config = dict(
    norm='rmsnorm',
    parallel_block=False,
    init_std_o=0.058,
    init_std_down=0.0668,
    optimizer='soap_variant',
    final_lr_fraction=0.05,
    max_seq_len=512,
)
Each number is 128 + 32 x the weight over the matrix's rms, rounded and kept within 0 to 255. Layers, rows and columns count from 0.

# layer 7 MLP up, 1024x192, rms 0.0688, rows 276-286, columns 0-95
[[ 77 158 141 156 139 126 126  88 119  96 108 136 170 133 168 128 100 157 167 136 123  92 155 149 159  90 217 207 172 112 137 151 114 173 141  42  97 131 137 111 149 113 112 143 208 169  91 170 174 126 103 160  66 179 105 186 101 144 157 124 129 111 133  94 131 141 154  96 120 144 110 137 130 126 156  96  92 164  83 145 131 157 185 113 142 139 113 109 116  98 120 144 187 123 121  95]
 [132 120 132 141 162 118  95 173 144  90 153 165 135 125 145 117  78 138 156 138 115 111  98 138 108 174 117 180 151  96 163 102 202 185  85 164 125 121 119 104 114  90  83 142  82  83 140 148 120 161 192 135 155 157 111 127  54  90  76 131 120 145  54  92  90  78  53 180  50 154 142 106  93 122 101 183 142  81 145 114 133 149 103 115 135 146 119 177  76 124 143 161 119 219  75 128]
 [124 114 135 111 101 116 107 120 150 150  95 117 177 111 133 149 102 112  73 140  80 160  87 194 139 144  95 183  95 130 162  87 136 166  89 107 129 136 121 106  91 113 104  90  69 116  98 126 185 133 142 140 111 157 170 159 140 182 120 178 108 140 153 174 147  84 116 116 128 125 119 122 134 139 108 126 146 153 163 129  93 161 142 126  66 100   4  78 128  94 115  92 130 153 191  38]
 [157  96 160 148  91  83 130 176  71 144 149  97 136 188 152 144 182 141 135 120 152 196  99 142 122 170 155 113 132 101 135 151  78 135 158 145 124 135 124  92 166 149 119 149 102 151 153 166 108 145 160 185 150 126 139 148 136 139 155 174  82  98 148 147  95 129 170 115 136 136 151 174 120 105 101  80 136  76 129 175 122  89 134  82 103 122  87 132 129 158 152  81 115 174 152  97]
 [104  86 139 175 153 129 205  76 156 157 118 105  78 107 131 158 103 141 130 101 160 143 115 100  55 112 132 107 120 148 132 149 110 158 108 136  95 147 150 131 108 122 191 108 116 170 163 104 136  74  66 100 126  75 127 121 171 108 135  91 181 187 105  73 161 102  92 116 115  72 110 174 178  82 106 106 112 147 127 160 135 160  96 155 148 133 255  80 119  89 116 136  73 113 100 123]
 [ 98  82 176 101 188 110 110 152 144 154 118 129  68 194 116 180 141 105 117 135 129  80 155 175 142 156  82 123 169 123  92  87  89  86 125 184  80 186 162 171 130 150 165 167  78 144 191 108 173 127 132 104  63 192  82 109 164  99 102 159 119 143 180  80 122 109 161 150 104  64  68 125  90  91 122 103 156  90  99 144 150  50  74 135 122  84 144 162 164 149 172 137 121 126 127 123]
 [128 125 148 121 158 135 152 145  88 170 123 200 177 147 106 150  34 101 138 111 137 137 159 193 111 129 140 209 145 132 155  95  99 135  96 152 173 138 136 161 141 143 114 136 123 113 120 168 129 131  95 148 161 186  83 134 145 148 130 154 163  95 146 230 179 140 128 107 124 170 106 115 202 140 107  69 182 121 132 118  85 148 140 139 133 113 125 129 192 155  61 136  88 178 113 146]
 [121 109 117 133 118 121 111 123 167 122  74  98 177 152  51 148 121 180 140 142  17 139 112 120  98 160 106  83 147 128 103 138 118 127 120 133 109 109 139 111 107 162 153 128 132 125 168 105 134 140 137  85 128  82 131 194  86  94 192 107 128  99 102 148 106 125  81 119 150 114 143 206 143 182 118 132 212 106  35 144 107 139 103  96 117  97 117 115 176 146 187 134  99 112 125 110]
 [171  83 173 159 126 113 155 153  56 135 115 105 110 101 149  83 139 128  93 111 105  84 147 110 187 150 182 131 161 127 142 144  95 143 162 111  85 120 114 149  57  95 117 143 189  92 139 101 162 139 111 108 107 177 123  88 144 150 133  94 140 135 166 108  91 130 115 111  62 186 145 134 150 150 134 101 181  70 155 115 154 150 156 167 106 128 152 165 138 147 146 113 157  82 108 110]
 [163 176 141  89 137 122 149 188  98 170 127 162 107 123 128  95 160 152 146 157  71 134 139  51 140 133 100 129 123  85 105 102 175 111 142 163 130 140  96 138 155 118 118 149 146 109 167 178 137 122 147 106  72 141  94 131 153  91 137 125 125 164  92 104 139 108 129 127  96  88 112 217 169 106 135  95  92 123 125  98 124 132 140 111 132 150 142 157 191 124 111  77 101  86 108 133]
 [143 124 135 122 138 154 164 132 138 156 152 101 164 134 113 190  98 116 123 128 135 131 149 155 137 126 109  75 149 122  90 166 118  72 175 164 173  89 128  71 119 147 147 157 147 115 114 111 138 165  84 152 173  92 111 135  92  64  91 141 105 112 124  64 170 111 153 155 133 112 151 108 172 161 158 129 131 111 102 152 146 199 184 159  89 162  85 152 144  98 176  77 131  85 111 150]]
# layer 7 MLP down (transposed), 1024x192, rms 0.0668, rows 276-286, columns 0-95
[[171  85 125 148 113  90 132 130 139  90  98 129 136  39 132 148 137  91 119  85 156 154 149 107 164 180 127 107 154 120 161 150 151 123 126 144  94 124 151 150 141 133 176 159  99 127 146  96 172 189 163 154 151 145 145  78 164 168  68 122 105 167 165 122 113 153  72 157 110 133 158  98 149 140 138 163 122 129 122 174 152 142 133 146 118  95 141 118 102 184 128 130 147 122 124  98]
 [ 77 115 187 141 143  89 112 143 129 113  62 156 188 149 119 149 156 135  90 126 119  77 119 119 127  76 111 108 143 199 105  68 107 156 139  90 120 155 168 138 159  80 132  71 145 104 147 103 136 116 171 111 173 139 157 133 187 147 138 124 116 168  98 169  99 115 122 206  39  99 121 134 158 123 103 146  75  88 124 119 160 128 116 161  91 142 158 137 121 116 125 144 174 134  94 132]
 [ 89 110 163 117 153  98 115  99 132 168  92 121 121 140 182 132  80 137  89 154 153 115 147 113 125 132 102  82 137 153 173 154 197 169 145 153  71 125 115 119  96 160  82 142 145  57  79 133 153 136 150 143 126 124 125 132 154 130  91 135 165 125 133 115 131 128  96 171 134 123 150 141 143  81 116 142 133  89 157 158 130 153 147 114 141  88 127 132 138 145  86 123 117  71 133 107]
 [105  97 113  82 169 178  88  66 110  94 169 138  83 139  82 144 145 137 135  63 171 132 152 121 129  98 124 145 121 139 166 151 106 156 149 118 184 120 138 135 123 108 181 104 117  86 137 141 155 115  96 126 113  52  97 128 163 157  75 114 109 128 173 111 159 107  95 139 121 145  89 120 142  85 108 108 147 145 118 121 175 102 153 169 161 129 147  84 107  93 123 172 155 111 107 131]
 [136 130 108 190  76 137 152 127 164 133 152  44 110 148 120 129 134 104 109 160 135 106  96 135  93 100 146 128 142 150 148  53 171 147 125 125 153  93  66 126 129 111  75 155 142 119  98 147 149 178 145 163 127  73  78 113 148 144 110 153 146 118 100 146 124 106 154 102 148  14 168  89 147 147 185 146 155 104 125 133  87 109 171 111 132 128 110 127 126 132  90 115 156 182 126 168]
 [139  87 155  83  99 107 122 142 120  98 148 134 117 127 125  37 135  87 121 165 141 168 109  81  96 135 185 110 105 122 125 125 114 120 161 173 148 103  97 101 112 160  78  99 160  64 140 171 150 126 147 152 143 143 132 184  42 149 146 112  81 120 109 157 108 164  83 154 152 157 194 117 148 181 133 168  90 157 116  75  97  63  96 137 117 180 163  64 126 149 125 152 160 136 198 106]
 [119 100 107  94 137 117 137 150  72 110  89 166 123 138  85 175 187  75 135 108 117  76 139 133 168 113 172  68 157  93 127 122 148 154 143 180  87 202  97 120 154 107  87  38 116  56 168 110 134  70 155 149 119 116 166 177 151 123 138  68 147 129 179 106 193 116 168  65  69 103  99 132 117 113 118 159 169 132 128 176 131 137 122  70 111 156 118  98 104 164 181 179 122  82 156 141]
 [123 157  91  67 117 192  93 172 134 150 129 157 118 139 107 105 141 137 151 108 159 159 172 147 127 183 144 135 173 150 112  97 129 113 114 163 155 120 135 123 170  72  87 137 173 111 108 143  89 122 142 172 164 120 155  85 134 141  52  81 133 126 149 139  67  88  81 125 113 165  97 186 121  76 154 183  66 133 186 153 125 154 121  54 121 152 135 210 141  84  92 111 114  94 177 113]
 [174 182 132 165 157  80 170 101 102  93 147  87 153 100 174 158 187 157 122 169  55 107  96 130 115 136 140 172 108 103 110 154  90 154 100 161 139 102 180 135  87  92 178 162  95 121 115  53 172 172 109  93 112 150 114 105  67 141 124 147 135 131 150 111 116  75  97  97 139  84 193 145 212 154 182 138 162 142 101 103  80 135 144 154 138  82 128 134 137 153 144 142 141 174 181 192]
 [129 131 170 170 106  97  67  70 154 132  96 136 107 160 138 110 128 106 134 170 131 148 139 165 157 122 138 106  94  75 139 147  83 140  84 131  93 113 175 122  49 173 118  94 147 132  78 108 181 146  98 147 207 106  73 106  84 155 147  81 129 100 139 118 121 122  85 145 160 173 167 116 133 158  93 155 166 144  92 145 126 161 142 186 115 127 129 137 119 123 173 192 151 200 100  75]
 [ 74 116  98 115 162 141  99 173 160 160  98 141 113  83 117 120 107 139 127 102  96 157 161 146  66 137 133  70 103 116  97 157 109 150 130  94 129  89 108 129 154 120 157 174 113 123 149 163 138 153 188 131  86  82 112 138 101 112 139 103 135 133 146 130 168 142 112 154 126 143 231 166 134 112  68 185  95  99 148 119 110 116 124 116 142  98 145 139 157 213 164 170 107 135 123 109]]
# layer 7 MLP gate, 1024x192, rms 0.0647, rows 277-287, columns 0-95
[[105  98 133 118 159  69 131  76  84  78 115  96 142 163 141 133 134 141 148  98  98 117 144  75 107 177  89 157 144 144 128 116 101 173 100 161 201 168 111 112 147  85 123 109  30 122 116 137 113 112 130 161 163 128 170 102 125 165  39 169 107 127 104  95 124 120 157 136 133 151 111  74 140 134 144  45 141 166 118 106  99 119 247 155  97 119 126 120  95 157 178 107 131 135 150  73]
 [164 149 157  80 141 145 133 151 135 143 195 151 103 149 148  80  74 136 146  60 168  84 146 131 148 119  67 121 143  93 131 162  84 123 120 112 160 140 164  63 115 123 151  73 112 184 110  93 178  57 148 153 165 150  88 140 132 105 123 118  91 155  88  87  88 106 114  85  78 127  38  71 114 163 126  91 106 167 113 122 157 158  99 135 111  90  94  72 137 108 162  84 143 141 130 138]
 [ 65  92 159  99 145 132 113 139  97 109 168 121 146  99 127 111 156 136 164 155 110 128 121 128 159 151 193 135 184 112 162 158 112 134 110 107 135  85 113  95 141 137 109 108  58 117 128  86  96  98 104  97 121  94 133 176 109 140 115 120 112  93 168 180 126 131 113 109 117 118 140 128 138  47  87 101 130 178  91  68 129 150 195 164 152 128 128 100 115 143 187 117 117 123 145 120]
 [102 192 129 144 121 154 167  90 145 167 139 169 105 157 150  74 158 174 167  97 152 125 121 112 142 131 106  80 124 101 143 186  33 121  52 119 149 128  99 165 122 142 207 163 201 146 127  74 131 106  62 120 125 128  98 139 143 174 137  95 188  90 125 132 108  94  84 139 124 174 108 141 178  91  59 107  94 111 144 151 135  82  76 148 140 199 168  56 187 114 166 120 124  70 161 118]
 [114  67  69 136  62  83 128 112 146 119 114 100 128 146 158 192 158 137 120  61 151  92  98 167 123 128 113 120 138 130 112 151 146 101 135 134 138  76 133 135 190 155 125  74 150  88 118 135 186 129 159  76 137 129 151  73  91 168 118 163 166 114 113  96 126  78 206 100 151 129 167  90 110 122 141 149 108 206 141 126 111 160 109 125 148 156 143  39 132 122 182 103  67 161  99 137]
 [150 135 132  92 149  99 191  85 152 117 104  81 108 134  62 160 158 116 152 130 106 146 114  87  94 133  87 165 131  98  84 146 183 115 139 110 166 136 156 147 128 138  95  91 109  93 134  95 146 133  95 180 217 127 181 155  59  78 151 118  82 116 153 149 160 139 121 176 107  97 170  69  57 145 100 130 149 185 150 112 100 113 122  92 144 156 103 132 137 151 155 158 103  78 144 122]
 [153 132  82 144 136 134 167 157 134 169  46 133 132 112 109 165 146 153  89 111 148 173  69  92  86 160 117 145  94 100 105 108 149  99 121 170 129 131 136 131 137 125 130 165  92 177 139 123 157 129 117 147 144 152  84  66 122 136 147 128 129 113 102 166 134 105 181 182   9 100 114 115 192 141 154 150 149  85 126  98 106 106  70 140  97 135 136 156 113 131 167 164 142 131 102 111]
 [ 94 200 105 136 149 146 116 160 140 125 117 175 130 137 128 166 124 133 146 217 131 175  76 182 136  94  75 130 112 152 130 131 199 116 137  95 150 177 117 134 177 144 117  85  46  69 104 161 113 174 158 182 113  77 113  93 168 116 118 121 150 144  75 115 180 205 167 133 109 118 124 147 165 117  71  98 149 148 150 113 150 109  85 157 108 148  74 140  77 153 122 163 136 128  96 117]
 [121 106 113  96 118 146 129 142 144 161 149 100  74 128 140 186 119 176 157 120 139 127 108  91 114 154 149  84 157 167 140 114 148  86 131 150 139 119  44 152 160  99  98 188  71 122 193 158 154 143 120 124  64 147 115 180 118 108 118 140 111 120 151  55  80  62 115  94 159  75 156 120 154 164 137  90 127 113 105 132 109  56 141  92 175 154  91 161 169 181  89  78 145  82 157 156]
 [150 156 101 106 141 142 120 126 162 128  79  78  53 133  94 155 153 141 110 117  78 145 121 128 121  98 191 139 145 142 162 157 206 116 152 181 116 125 153 146 124 130  80 123 153 169 165 119 117 134 126  78 119  98 124 147 139 131 102 147 134  88  91 103 100  82 162 185 158 169 135 131 160 137  95 119  89 106 140 174 130 136 117 175 138  89 163 173 126 147  98 122 131 123 126 119]
 [187 128 131  88 166 161 155 123 101 128 146 139 131 173 148 138 105 119 128  86 126 109 142  94  60 150 167 137 121  67 140 107 112  96 156 110 153 169 131 112 136 140 151 133 123 131 149 152 175 140 135 160 160 108 143 147  90 188 163 143  90 140  87 155 107 163 160  96 124  58 149  84 104 102 165 181 188 162 129 121 109 211  69 141  91 167 137  85 129 142 181 160 104 134 118 168]]